Weights of a small transformer language model.
Architecture: biases, attention and MLP in parallel.
Training: a variant of SOAP for these matrices, 649M tokens, 4953 steps.
Each number is 500 + 40 x the weight over its row's rms, rounded and kept within 0 to 999. Layers, rows and columns count from 0. Numbers have three digits each. The size before them is the row's rms in percent of the matrix's.

# down: layer 3 MLP down (transposed), 2560x640, rms 0.0951, rows 284-383, columns 64-127
# up: layer 3 MLP up, 2560x640, rms 0.102, rows 285-384, columns 64-127
down284 102:523545465488488502523517574479477418462569521480535482467500412483417443563471499534514484487534538469503529543532528516521514431537574495477528455483530456490476480443459487471527540516481449
up285 111:429474413444522458448499505567484506448541570484526438534515518511507482557551542488475487557498526455555478540582533515498550511502494562570465463496495469484543501480557476565504458484509528
down285 118:437500528488483498527534529533455470420485492420463518514459498486556473548516477560483487555458443514505430491443496504528518494488510466521516508530453505576478498502487523509486494473489495
up286 092:479501509453505504507580502400540562515404530522593454503480491433488507492533512522393449512531475486521456472445566532483559457480495430519516505520502505472485402562530505527502472513563484
down286 094:521468529495551539530512483549550546533528546498579481468429492460399458478543471521484449504503473507562431452494506523545506441473456449515457462431507485524575499542526481480546549479508521
up287 101:486508482534509498459550545495499534449561430543459516527512503554446464486472469549561519540498552561507546535463469541494510507529513479484489518522556480472553569516439529521561468582482614
down287 106:477459540482488553517539505469592486526502469451561550504479478491475487620477507640445470524510505412526520449527498489513479440501510512504513491484487515548574444532492472553524596458513498
up288 103:487487531496597521531480455533405533535488572541511512471551581440557485485520519515539500534514545492499515481495526537586588486493530539530464420535489493532499416558519510495558530542516496
down288 103:518540498455524565544522457469539517484444522496522399464501511486495455520475488448506486457543457457590470452530519549586568588489483584580446505549533434489548532536504505517597405451457549
up289 111:543541485501471499506441428543506439453575494452551515478481431493513494488533476558514547447509553526494526553483396496584589580527429530533504477502470609494477433456552489494482474552518527
down289 110:511463496512523498516516500501524455494502430465540571488551514485525487454534487520522521511510550502505381516508504507488516536564494571527498495457493539573448547473549476465471439548475498
up290 089:600569512473555505558456488547432530489496459464562524511506462525417480528436566510527515532464389504566519491467450487489553522581549516524477543541575468491570531490546417481459451507525510
down290 089:443485566484458484414520405519563483554561503465473498483475512489496512424446477511500456543500542494466509494552521486398475489498491476537545453534480481419518419530546512510499571466486477
up291 085:440556420423589419497545468552536429434530547444463514523501484480565481492540463481462522519551516485481557510476430562519567451511484550513385473503514465518484462497449516484537513541498532
down291 092:584453590573405580454427539432461496514490499436591552486536494439515531518546512490556514462414501507435470432519540505501503482495467482502603519520498606464516508557551505523443523517519499
up292 099:576472510516504506532477554506582541468501532377574554510514451527535511469514489608468510483500503490564527460514505538555508545506465525516514475515549567533404501547529471504463449454525454
down292 099:525551396513520505494464562511468489440478439491497523470521507523479479530499520527567420484501559537460476521526488431449489538518479581500515470481493519502476508588459495538427511500496516
up293 094:481500567486535449596504513476534495504505500500519515505534486563458444475509488511514551527417462446448440543653435532475504463394525464514515487476480497417464519508412485496504492481448509
down293 102:549481478498509468563499517543472446519462474478512467509423571520464450490562455468451498510567512482492511499553514450523455463470536490433445398444547443510495497508505494550541470471574507
up294 099:566524457491509532447545475530497507482401523447420527474476610563512500441480462434506486499391439504521459456513585508478527495462579468512563488517503546566502495481487532503541577447517513
down294 101:475574437552546498454501500488531468485421563453495521500488547435442457440416463519549541447508427533598564483517493493471482509508460513490506508471512521524460515449490549515508545529517512
up295 101:524550468515501514488441582386456506592494509496518546453536479448455516511507539598499553486524497553425540504561509534530502463540535544480493487458508449587506468491446502534497480521476491
down295 110:561468471461488481489527575512487441521508520498482469451434535439534526552466447520513554522459514542524591559480439465530543438526510462483417446448466511455551452596529519520508539513459505
up296 091:534493495555486512504472525487527496562433466507574479455486491548554585567503490432563462513461511468533471534470524548533494499535533421512429514516529514506450554509501469460552481513548488
down296 090:486483463501481516509433494439572492504523453460529485526467613469443454481507490555543457488505501515512438494492470446497551504435520502539520517577577443559472478527479573519479463524459516
up297 100:548508504477525501558540506462420507512538517446531435524474506473518464373457504473474489480570549482548448499506494442468494496469478546509461473543515478528471477533480507527598568447519470
down297 103:558476488559555547535514497522473516523495512543508480409464541480509523515548489506470538507491508462497504507480440508468448559457485535499541539534423430551518438480517527577459517412497519
up298 095:551480456407545505503521426450476497504504509457446466488520499476461461502493467516547494515472538518545504592535471524478505496504449541486459520484537500471583526512518536446517502527436499
down298 095:486491538472580496553493547554494532476516525508509506489486461503439425528481398519392509525443495539507541521482452515471538524522400428479449479433482522519486437504490543507517476486502508
up299 109:509563537582500449581587457546515400511487514553510499467488511437504541569553536543542508477500486528498529427496483509508478495490557508412512542490433498471484536504491502547467504508572492
down299 097:517537500490433459490466517500501524508542488552478576546557509573502567492512454486522508461504543553536499473484481531437482387510485556498550560442423498498573539567490493485499506525520516
up300 097:576518519437518453545498410472510427468481437461505527474486498432557480567490480505410497457495521473509454557465553447515476509456426506486455493484545442446505423416481524566480486595560455
down300 095:532511501517439440516485480515483489466478455507504515497476478480465498508502506515478504510509543498472521555538545429493477434455455437496524535490577501546453429546533455529494472530463472
up301 107:529498461588546467567452480550425472533498478506431431500506472485382436475459527437500511491497448551534520512518525600484523527479551510493370510543456538452533515511509558496531549533491517
down301 114:486541516519512499492447580515414518434468494518447562588549400549510449442487531389528469457569564438527520479465508535487405504539507501577444438448443427632623556458411490462490477487555484
up302 089:416496408550482474468549568465448487506487477496490506536501476500509485574470448502533465478547413483461526522492534526527489461540533465532459377497535462567544508500527553527467496506461510
down302 094:516545463501470540509456556540562484503481479398578460524526498513476480439465498501508489454421531504462473473515518561526501473500493522524556499516569510523457432514481565397452458401559499
up303 093:514462448468573499501544600519526522537569486536500485506514545521526575558499445458546483508491537439504511444531546475558518443500475502482454550408560509516488505500544541451518456502515509
down303 104:519443471492478530492593429485505498518508508492369515439526537465526538441448463487494428480440498574476574543429538493496419589515436514495527512524470503474518510537520492521530607473526537
up304 098:473491579469423553473504532464486459513471496517472489497536559481561524583510486502447467491585522483453511480515475553530545541485425437464539471493483445472458505540466507507528442501513520
down304 101:557532516577528494458470507502505489479495414500461499524462527484505500511469474537491464548532527524409489456535521488558493556490413540481571560398524481510406466518474545509538494507454465
up305 100:464452432556441462511495511451541431581492573472480523511498498506540487478526512626481522527481482476505433459519510547447555540477528473562454482457492529525510405496500584523547439479507526
down305 098:407516512539488444479473493458484510520478557449451574552508476577501480514496482465475420486526552582493484540474558621488468496530440490466476548498503510516497427515486446499545519400533530
up306 094:463510462502466532493538516508522442464473487481521505505497516487548472558493477462480459518508504477535531558493521464505454468448524519498483447472454489461463564460498500543537435408497524
down306 099:461476417455492541492503534436450503561457517458505514445498466456454561483535511502513404455514463482507508517505423594585570507490539527530531526501491514512502464510502507538437529564509540
up307 100:552562501505489546477496556558469532465483510474529589486480557552440530420521528509472472438372469496442596470521593528508467508495487414518462486526522492455529412462456547486524504533480459
down307 105:498470589549549490490537524506482550474489504516490499520527488481509491481571458506526503449515481516555477509513485460438470493529519459492535489559445516510502493475539568576522566478478458
up308 106:502519465451495529455533493588529444546505497552481444434462522468527482487546457469453475491477454557471433458459438539611498528461529463499494524466521493487532524427494466518507508450454517
down308 111:545511531518533517428455456496494529592527499579489530482517465530368529556500454509521507489504475499501483434469447468527483550419531481481523486462549473435477498519492451416436492459489482
up309 109:556449514505530470533517516519486500547464490463434513545515449550520493510473530537502556511506549466500516497499473485611547470434430467419475538563446427563482452525488478492465534556487523
down309 113:548537513422534501464562479508505514459531530545528571548444421514493509537469476485505505506507473440426514475583537508470486480455503506504488567533439417520596560573496526451501465580494497
up310 097:474502492492485548510517532481505532580541510448487512512506500419414516495502470419551503540519522473489405542519407443467530485554496459503456502512495500509395589528585454491478544513461508
down310 098:467505480500539495485466482495539474520504471438437472356546498506474482446466436454511539474491483521531587449517538472515489541525528540495499514464569458590487473491459494526471521487476491
up311 107:523419495506503435427520484518467528493525492515390530488471491496523548520471493539437495502472510538515518492495591466508486570532490601495528550538612466472490542529442530435501481513517543
down311 106:572516500491582521444586480431527504547509502438538500509478446413436559460445496551470468425470492495497489525474513525464466540465492515525534436505603497382496510500473474426418559531535552
up312 102:481559477490503481544592464493533487555455493541516528516420448437453449475546484429494484455424472452427491526526589480574506504516473457457546532496476432519474551532476463496441436512522455
down312 102:417503556521462475617564524468569416473435535420445502486505539472443571474478445500471513541537511472473510419566517481531468537638396482494545531513493446553459524543532403500468418455498565
up313 098:546546466501545515500509489489510562460546450485469572385479503507500503484526584472544442527548457509517440479516549504485512499542443477494521599512513519501530458504505471461560462461496559
down313 101:503403503529544494548515534547545504505609524468568516472485539524488449440428462516483498544549494549492410586452458523567513513503506607521557522452519515503465488541498510516455531539490466
up314 112:515534513476555474557445457544522425459492513495538510515463493485568505505573519525568440444536580476571539543459484523548526451511513562582533459507535495527432488430534527531476476556586473
down314 106:502560456544493547434507476510457489534508483511522443542428495518435529520569404538507461540524492497505478486511556479521587510528545491533460535475524503526490503492468580441416545407463548
up315 101:472513467501473515535480481547537483492561429507537513532524471469462436527498504499476508506510505567471483518539498496422529528448544518534501512493537530511558462533446447463517454475458463
down315 104:515460458381484494505507489483535510493466527465517503438513519502451442483503532490484493463525545529617465491595510480504453491468500488443501483553471492505451478471492515490538519501458534
up316 107:609492524478563450500479431519444446490538464469558411567483521478458532520483570491477546492555431601562556539505462488540575458436503504461510497532487416469502474488496488486537529548482445
down316 100:493539457560473517580531450515449424508471520536495489577428565496459519432520468475451469503506492512505483541512492550488534512476468544497513446481561421461550425456498454524528558547510522
up317 090:538565480522525446481492551497489497503553470536505549487526569430475443512509469388554522482492453533458581532524513485503488493502474505510464550489499485512573579444481450501480475461525483
down317 098:468473484449489381472523491471471470510549491505493500449528447519497494530565452486427589478460517573467482514464595522502479412469411493495464546504478513507480417467448452521459505483480486
up318 091:446526449487526473529428524519443536433513517457521510526486463491531540450454539504463442522544479433482463517476592483564535460531523540466470512461487470495545439463543458480546536503511434
down318 085:499455496558457463448463588430532500505430475554518497546547571542525494481505514491511504536498502477457480509520524509493495512487539483571615396471503532497564488533494498462511469505454519
up319 107:533542521519515511573518522524478431499462536468510553464585475418486603534442501556476496554531450491502388493551492473524566501476528443525509500475455516519563536518514509497508546491463478
down319 104:422538470552505524539482529531511464550494483527491466592529457487489517529479495515486454534499514477423506451532506560570487545474478542491500540461461506509454527481493492565499463511479523
up320 099:459525548527465524537419453487477505471422484466528504513413596491538436514501498442447514581451483524473493506525517566514479441442516511489502523528469448411507527507523495438483496609510531
down320 093:490490463597545459535503508528525552557604535526559485545584456479448492576500529497500468481572464521460445502488464556539571447467462489525439499488561503509527470549523548397521470485484466
up321 108:561453495518560511561516487468408531536563524518510426522469488485460541500458462538454494487506520500491502437465527449432532508476494496436451442567490538479497480460548516530534530519523473
down321 104:436538505445492438485517488519523534478573540445447538518533577498432476539551520497480495566438479520478566483521519459440544475490491514505454445469447519488499503422501479481508488435542502
up322 096:496536556450474573524516463539527483573515523492475503529452468447492506432471461469540436525512576450556542510528518480424438486510570511487492459442463494510485521489551475434493521469524522
down322 105:499496486454495534494469423497523538489488482474469514466571489419437488505538417506466541483453521471628498491439436503435537579505492537493444444527558505520471435490494437491496490500538506
up323 100:535485486470538526508525605455447552476525501504475557532563525477468510488535528518520512554574536532412492506526452525511467529418494451511574538470451531479411545536448482457610539514509505
down323 106:493512574455574531445518559480580516527368477462413544484452578453497471598558565480515519499572488499444555446501579459533450499517394478453459530460490499491554531529520478547479548468527532
up324 104:539499489545480525516505538525543463483535514436493508545502487450468500492480491488525468540423500528482508526540504510523440542570490481452560491528498443484456502503511446480481515564417477
down324 103:464447544579487432423459551598554442473529502547491585554438481491453502569510518441490569366453490470524499542522468517520473394516470512507493552529488531499551511530467531480550468498456558
up325 112:468546461496508493455499435502510495469520413478515462485456497496565520573414517489463556403476569565513561479455479438466498464549570554483497580465512548485541389433457487563481473469448499
down325 124:445460587480579470472518474535443459553523477464476516535527513467499550475451551460491443435480523594479549470499481481500537462542523555478537543538491539455530455525537497583475461441483541
up326 098:477451575434514449510507508529497446482474474527516466531542577440499478401483481477501446518485536479511425470521487477537539540478531486468525521539458470468488470461479535520489475461578478
down326 101:495489526545487478418519458497490580566517456509516492495453495512482506557408421515505519479490514472535491465505450560551477458465513470467565558481543474488512537489502565502573521540474455
up327 092:479571459500484500554515560451517595452514495530491505496489553454461528437515556511455482575545494538402524524513533472518533464500533521542580458432488492462503468441546435454470502514456491
down327 079:488465449533454438518502489480497499502472492562466512589545564504510518494526499544494448532451552480454478539509493505506464495483565518602526419521520513535560477494441484443502475527473520
up328 106:430563532506501476520455558476464475502512457568498493462468528475522485526460498600432484511479507525489467470578534523490534451557437514545562489441544490597470446519554434579512393486491480
down328 104:563532474412473563473445483494445475515592583506552516511494524501483520427508450505446558459494564520531465470545528434547496459521469455523488592520487504548513558487466488453472514500513536
up329 097:465439471498500546476492538520440498507529485488475495517442559522473595487515429475510531470489559502513614483501539466505590501474512536511563451520427474506451552378474377490531567539486517
down329 099:555451515600425546444455488466481556503473505552444460417466439502500470549477485430499451489473509481527488519539460528556475586496511549508497485477529545508545484541426474411496488482483478
up330 100:464483481547475483463496483501457512513495455540470472463444459458519450499489473483452535495505431530517520450485460479424452533539502486560407532468499490504466429501594540406459488492477560
down330 099:501429484533455496513523528473516578498517473561495508445564473418463490533519469508464503457472513453569548526506491488418490449481468466494520474453496475533557514503598491428508527463530539
up331 112:508545508490499538490462511496608514452606534447450467401427479475478566520557499523459510552546554489435509519433518501484550530512501433506462458589454453513473456406507456531427460489534471
down331 106:478453542481524480497431495538482486506548448457514454490458513528480515511506425540458420473562499497524466552482524575533463470474495510468488479440552524543579528511488525469527503442504388
up332 100:494405488488504462427445448571463598434534513511474527505419462635550571482421499496497527484526442516446484478494526415519534473483482549579477545555446509533460512507535461480546565496476492
down332 106:474497532397458528422454473528490490423503543486519491534543549502500501509530493472507433532443470494510489532493479508461460497476608476506475545506460453426502550521467539525398469478457418
up333 097:557494421553518522507477418525522506534504508477420495506518535521536461549543483491420542418503478439477546518504461468483462428492529530505512480473529449527439485569537462469462468504533549
down333 095:527397465617486487559467503485541514442558493548506483537530487435545541489539547494467517519517490506529493564509571571399571518572497495422479454488479512496551470465446459451438566546471445
up334 066:539521481451483504517472460520469572483415447544464524537433518485543474658529557453463452504547493532509484552562488508455493495499536581548612554524487506442508553496598445490482535537513489
down334 074:493506535514490533514504501525558542526582461521498516466536551587497472525470526511439527465484488529481476510482531504472557585539486502548426541512508488556490521545493498485556494526451515
up335 089:503518430481472547515508468531491471513533460489466503506457456431496440504511469557538604455468533541440479490447534467481461549476453484471491494530504571468404422451536507476509528490454441
down335 090:461498447530424439531534451526436470499484536501552439476564597502461545523543500489507452526490545400516513493466554464472544535558482511486509445530474536474467500520488486518422488467509521
up336 093:512531504483564504456482463517501495478499530489537516511474490471447500507492570468464466469448487507532557493588545502580474497472504457512505487537452525426445491487507538441488548510502530
down336 098:451497531458520498534557515497457502484459538460481475532464517539531447503502490456430464451499537506516491500532499507512508529500475505544481477474440491562524469570551476560416452571576512
up337 107:454536519515485538506534471464510548516500495533530468506483457488656516564470473509460464539477462481488448510503492497491523545485549477465510475456467582521472473477524481464517536488509466
down337 104:477466624469499434430525504491466582492524491497540455544505441494447487581558487522422475497499546475507463434475457525474454497517454477446509486522494503545558468503522518576499548574509517
up338 101:541499516489557640514509549515526475506531456460489445497488478437461526574533511437463463443455530520584512492613484472506499453507496549561428532517505507505529509508523541426456504571551553
down338 102:496501512491578486547531415495585481478494558563500553527510608468402523449528447515476499490486505476561482448505395462454498515461482454478537506473521483549452532523504428519528494552496447
up339 099:478520540454500558524439582467447536518547541504432481521498430460474493462523493522444489494505526461542516488526431556536425511516508446546482451488471555474504508594545526493537471393553460
down339 098:513455462485450486512537576489490421448540442448448475471530463537464469542516504486485483514485511545521513491547532553400525590489450537551392464514479467504437473462443482578569470446542503
up340 107:485488483457464500552448534523507539454540498526444494499538506453524523509507462575560493445508528524525466537535466449458455441464485519499584497500504513446510496538565523522542525470444551
down340 108:504449515514472552486525504475469497441481565557496583532496486490536505511521485543573482463487421564525433511575538535505469551476500513488558492562504486495485510461534499534559497457550498
up341 098:528465501509497531560570525465492386396532564532527539429543577509532487500520473609499452424493512540490511516540457512486498440567502459493492573482506545524531432506447447419513569510490507
down341 104:573483521479569465440523522488480570483526525409591435568456515493463535505459513509490458461511534491513534501565507499513520538474525519529479533507528502493527446521420499518499529524521508
up342 107:538493443502442466547527512510533481478485533527435488536510511507527461469507608455439531485488473528545498468529502495427530500505505448490490517441411491424502503452512502483451512498572454
down342 107:472445514490478471493445489468455529589546503499479427508538525504480515547514492455469529533505488479500481476524434550431477504455501531488468532463513503528502506462496509567523502531455510
up343 124:458489436554503513498527477554488483548482463510450483542531468496492438568510509459545470440499541525478525450473544541501502463509439508459410548454475498480467534516481509534552481515533523
down343 125:474527512492486516497578461458491403519492494500521443534524532549481466522510478461576528482456536474454500456459522488505495517416461495397464500404475478486498440530462536535487471556501530
up344 110:516513477526511483478545524503533502491533516543462546521529504499531565492499543502506517522448508440423507435455529523470546513484478550517540457433488497534528473473501527508519529570458495
down344 094:495536377535459481475509535467478505514544480545531455522460483471518456498527485462572479474435454498510527496490540466528518494491509540496416556522536478463499475498508530500477442457496408
up345 104:552529508503442524466455479524493500458501552432512455470523536501499444521497481541520475492467381516453494539532526426436465537535572495543464476485583533467485451514543529502479522495492451
down345 102:508523524570490543529609559550540423442489485556441431472474557484442538454544452424420516510523564495469521519531422506478468533519450502540526480504513466530546495493439531492517484468494534
up346 087:520561445460540464505449487545500530520498497482570468484503429494474463561519489440472467545484503453498544481460512497583433478463478491476546499449454438452524494496529485550535469483577488
down346 090:443440537509491476466569527509518522547545554505441554527471591559522518384455450549540565556456492445589463461452520471517571464500516610536484507428482501511500502463419549463504521517448519
up347 088:544487450537427538495518487475503531485603525529479489430528510461492499526523551534500530445472521475501548502553444461495425507458574484506416496434552486441534456497522501484451535626585493
down347 079:403492508422471524530520509506446489530549536530544521471490525465535427494498495482455494455467451498557551629511558509504527559455506566546465517454491538522525519453502482479503491496460471
up348 096:556515512502498545446454537550486511527588467458503524479480456470564543434555467497439472446463503502495497566538496491464468504443478472425485488459577544520516452481465488490420496498485457
down348 091:491489486522528470529482528446469519495507524539462540482446559508528456473574468504515559424473445449481518504472497474423450460494493433439543434520555500510439500563544530498476502469538528
up349 098:526480496476415476480549480475525498567535498447539549521586450477492504568470430543517502488501477549450523532582546478494605533467449538518501475522502475481536539465441542486497442449475512
down349 103:538465561497446486569502555482467517525486551463435431482510527461504463510473497530474500545495551544523500531546468529442556514443471335510579532555476492502479517414442479449512420422490513
up350 099:479449548539397468438472446468431474472500493490530457561503516469493511470485479603518502548574493436497503517412482531579485475566536538507452525419491502525497460494477460473476598488417542
down350 102:498442477451460536507545431520628530430520543526485484618483435394486482528474459464555467483513580495460534491514515508454453558533478434500476525465577522523538471540458542533480508471437482
up351 101:566506493508457476511464537470512454527530518567520443500488493562497552547527510491463502518519636542545521515460489491582599528578515469491456519513528512449425471488501511500486488482523518
down351 097:497467550534436417541423530444481502609497564554457486431432503481584507486541469518514545475531494506516490499550440450510522467557517474520432513500583508503434459461432499529517552481550529
up352 109:581496466561519537545458484543462490504495518550440510468480513379522498516499535560499496460562474439511507463496531532485531494492529469477528559503467439407433575439565520442462536525508515
down352 107:501455493497474594498441556499536589457528495524488509501535448505507495506433490494454535476451514528512531499535497488514491492490441466516451448523497502545573484469486531513540536526557444
up353 098:465465504542533549483416469430413489551459441493498506525557499484515471558525517504528558535445468454485505498524463478579506449571465495476531528517480455512567533487491464436489548521565507
down353 104:556463479528480522514466498462484450543477538443483537524553518515530554552551459538514568573469481600534524439527489476516527488533506481521531486502432493523535493454520504425518493499497445
up354 096:507505582510416446562523445471559450457516449503504455462537478445469544541512480536432541539424478474491400505483420460552561478497506524561471481446521488487555461429548464533466520490535518
down354 087:495522463528492466463506514507485535453497507528428602489523509526508466508460463504498484485519519536570491504492432503492498530466477492510520506492503446526416510560467452463479459507436523
up355 101:460475510497527462478480481517571490515512442506427451545477513484533518525448495478434462608524476548528430504486606537547508448549563531477496521451497547432476466509467512502478576594506453
down355 099:491495499483472491483498494560541511514537425512441490501504541540492429525527513488461482495464474545557499530522508539545485443545516483499551550431504510406519449514488515539494525504418523
up356 106:518521497439431497511433521498506563412499475570472431441514493581497467503473527457446500511559524498510475484562515467476548422483582557490492529481510483532484493497480508479441547529530504
down356 101:478469485473498486512481581530492514536470465526476462534550487447485441484456496484545518504491464511516523470539537461492504470532483451511496462516439507462515537545546512496522506445570497
up357 100:514483494442499523523592507470488465409589527489540497453576495520393509486486499550492484516527433449470499478449516490499429521482512428472559488484516458501533508531592565563506477529551474
down357 090:510482473518550412522497539567501583543460517496494508484515605526480436581539516495489536510483517543475574525598522535470537487477526497551532483543516516473455492476499468430523481495528466
up358 084:481488488543445417563489492508409529516571475506508549518437528458448533504474499464438482509512535547482510476532428433546471522562547508572514471448495531544534500561449496521440555456535460
down358 090:501487533506432514491449530467496506527493470513522507449468493522454515466515486495575452522546498538501476508498479469468473502559477494514514527464562525510535571537498494464480460548486502
up359 102:517510468486493502581479456448465431458480544456509565467546493518476446450560617498521502491488481422499487551449503487502535505511533429497473458461475516484503537514461483439481575525459484
down359 104:534483491506459517388502521492503509557526462458538549432419442565536456513502507535512447449509521540419504537555583469396527506464500509472538525474455556486460509444498488470489530507455566
up360 087:482495471473492595454477532484462490484494493470518472502436536473533589458487508520441523512547548477520528501454529442524593489488542436481539493470484449514497467484515476430507548517527485
down360 079:532520468520570441534520479485435472471500532514462475615500506509485525489492460538466458461526580507490513530512559504413506529531494517491474478517520433529521410465433488525467526492512511
up361 103:529495487490487505528523528451473495483538552526557469541542532534608515555500493476475440546541453505507388606582465494504516475464497505448428434453445460470434440550464482531495479468526455
down361 104:465466515470458462480502524532536500586486410501569512470510533523476446539493506502557488480533534478495456457511499535533527569490430463518549443463506464505515450514433541490477459510559459
up362 091:621486466481517535520498526428454505514458501479562536422590514489509481533542514451537523525517517493503480532477467427543431444501458396476552540493543482497543367559550481511489480570464444
down362 093:551443572526565542473528527411574480438495493449488595583379518421478462475458506482505543437481458535474492438498515464522497580488495552560479530475465458491483485511481483549570502440542566
up363 091:492525487445515538521524478507438524459549552477482520510518505493459445462464474477519512510594523477428489514516462502530521456472499497442440477456482526537460466492478461459418499528475491
down363 084:487535577521557499516413408508469459548475482552530499541545472485517421471569531547493465487486523500493515495489475571395519550534499562553486486477500413532533457539553561514502465544581505
up364 097:506535541494514427560460535482500577419509543435480515473487451463504404603499575515486555498558523513458484468499439510512512509501464465522522435472442503492393405449508423454527481508497516
down364 094:510423517508445495484579547545432520549504438545504451405459461447491525516515488486494500506518533526558455560523509491500530449504462530422437509522431464533589490502476461489511522463506540
up365 088:625525494467526510475454464439546537486504491473453533577463540426569513471597449523537523487549459465374510543592529499489477485514463475513492408536529531487492487532549452539526511496489467
down365 094:585553511528495606527476549501515483500557495461473465513524539533451544497526520470457422537491527509546498473529521534552487525535461532472507509500527466492466445520490526571445466512497586
up366 129:523464521456513551515484477553535455526503531508437527487494487443511537549518484524478522502528532487480472528529473455521450529543538474455545452505526443490456480560509499499480568500479457
down366 125:513483524510489489477534574459518509436505452546566512497519511446477501444479500503502515483549545500513550511505486482527501482493503587511504446458506444513530497542517498468521484448548524
up367 095:459507433451468495527543461584464539507494509494541502496549491509480436516482414485418513475543443508506489445470553522458432480511587542501511496528521502488508475477487462453551430485556554
down367 098:482484524465449557467453503509513474497522491446515529565506480521525444425444454552479492503488483474479564539509518549504535537535523469455522567455522547553463511473473467411512507463536475
up368 093:508485456499516543496499512564480523570501534502506416508536463474573452493442484485569548520489504445512460504488512453561464486474449487449494450524474496442564531488492527502541506537495504
down368 095:568550521534536546541523478518464523421466508432533537615494495575509484554471495498504526440457512563480473500531553498490476504461487480495517556550495545487536416501526534500498465460517496
up369 087:528457484497516437516541487479478390478525565519506501493541547471551528518485475447427550479508479524507488457514538487480597518580494516571475511519508471458446529505558426513526472513497439
down369 085:437546537502507451441499529483546496565542535478514488485585443566430527498571462561486461546481486479522436507485486544481494449506479525461442553497529468522522481488542467461543549561400451
up370 095:532551495513446448511503476501495536506487489504505440520551527505462515429473541503459491499431570571446563511523422534506446474558500510495537533502542442499462494497504472526454489526483486
down370 091:502514625491496539511428522477535516456484452564497555522432483528524491519556520566471526515472458526539485539509494488488510532526452465532564517447445510500411545514537476505491355408501556
up371 113:548502467547584516514502555517449516522457488618458490568591464526561535482566588464542493539544532490533550485445576436544441483506488584536504422495558465455528509468500499504504550476478521
down371 115:560496505560462494458504506463502505608531539564496523485492479529554523512572481484524477546490499492460444537504491503614501461500514451463501449468491481423482469502557460490464496589464545
up372 096:488437586471498423512446518513483526555504453466520408505560545486500499467466580513499541515465456453501498489481479516510487520612491619572551479537563522478465488457503554515510510507460452
down372 099:520467559529461481437522466462469464557535508528490486586550470511485460544478445504428489495514467468463475501492494512543547545491537458491479491455463524533580476485560496544518494501515469
up373 107:496517443547518520583522477481474559477498475526499484543557514496476540497565521484397469488589455502496476482418505449530477491506527485567501492574602515490507496516556472534466512495577523
down373 105:438515526474541481513531454548580508475490471488516488521496437540338469439493501568499545493483571496576480515561501577505464488427423463465532548464529511516492486522429481508533545496539520
up374 096:469432535445507543553497517513494540477511533479477489509471553476580527483447559411519481518474485534503551523511533535514438438465490503493464517537421498520512387513506547497466482498453480
down374 094:498518517448500505513486519491486546543554461575413518519493482498560504406490518506482532528496499484537485458557405488503561501507513508577471587504479517595479503489488552532492375470398506
up375 108:516481471465407543494440483545507510487493520520505590518505458446419529489461495500486527478546482573468523519499430528455565518443528596430458523508519511506487424553478496499522510472479477
down375 104:510379499510470615516443499495537485475511569510560487507508549465436495494473544474454428489505467524460468432453514515517483547494472530521550524534422461520492529528517457549479481449485536
up376 104:478525458476422516533475483408539456544457532462527497540505512471524528550511504471493494472427435512530526467464505491522508495504600512478547422500453512523454568541564478448463525508497495
down376 105:496506504556518510510489549504517544527467475524488451459481473519444495462534519488507441545471489551460485485488567514474442512474527456540495561500464472530484482522447503505452481503497524
up377 110:491535468534547539510484480577499437485453481525520464456525492446507552488533454525534548521483510483443494579553437507516431479469513570482564549495503580455439444549498471505482455603496489
down377 107:470510532545583525499503505529479548502437549490498484488499504489528475564491534450452565493355492458522547490551466520552512538451487527569444410473594507549408426450474564516516502536550478
up378 082:515431510514516485468537493521524518548494511414547530480468503471555523588485525501580495579534458435491536486519489562482564513481504475478427584538489581544444556484575464446477461541416454
down378 081:546486433506428525495415507524526583489551499546571499515469503492457510436509479461488564480549447523462466514523504471514555450406475409561515506511479532496489431492400502540434502551500555
up379 101:567436471610440457506457453532523537554520498466551501506547476565603468561523480494594567571424540516563496528498524464502569591541519442469565504605478531558496446487562537452535510495491478
down379 099:492465431515517489465513566512559548491491545433553475543480572538526442550523486485506486488496540535527415564484449556512468518432508465471487487472498467511497515547410476448553480509498510
up380 093:468404610437495484385563561469534462471601565515493536474501454568487488503551447494495523473555455499436452570509471463556507498435492490498556563518522517558539493512460479467519550481553445
down380 094:551502459461437568488506517499511483534504499504499539544502477523500465484523462538564547497522461461558431546561508480557446558531431524543464451519514498499483468548528496519592519517495389
up381 096:536493484502538441556433517498484492432496489609512547555517521555558541509473594463487534480567505553465537519448461459479557497489516520492484483497529506522499423588500531533519603500446488
down381 091:428403485538550520477516514477495489490467491451541519466546518530526514475528494547533467461445437487550485567490538526488548535538484516506471514532499511537501468489512496454536557544540526
up382 092:502453516535497434523428431400417470479495549605522507493471541554475496529465447487472447415550613554498472558492554532523487486564533492508456563550459467488500480446423507497452513515515524
down382 096:464571604524462473552474491430531474386509482515420563459479448466537493540492369420457513419536489480497601574493560516520479597546447533525525524478516475488482487531501497465457482483500605
up383 101:557459523562580462511479537500508508431495533507513478462585498530488575504529356468520539519542501475509486429463528506455498633515428488559441554469540470452527497467519534580458608554499466
down383 097:562506466512437444497463390539497561496479495515558503505470489530537450472480500523514472388454647519407491487490449549480537501477536436551519472498540525568491488488516489461500458520503537
up384 103:534450509475454462470451537454456489493513627563426512486468584512529480511535516555506573491531539427547383457477410528580556382488546411466508541527513443476462501399467548464532464457530486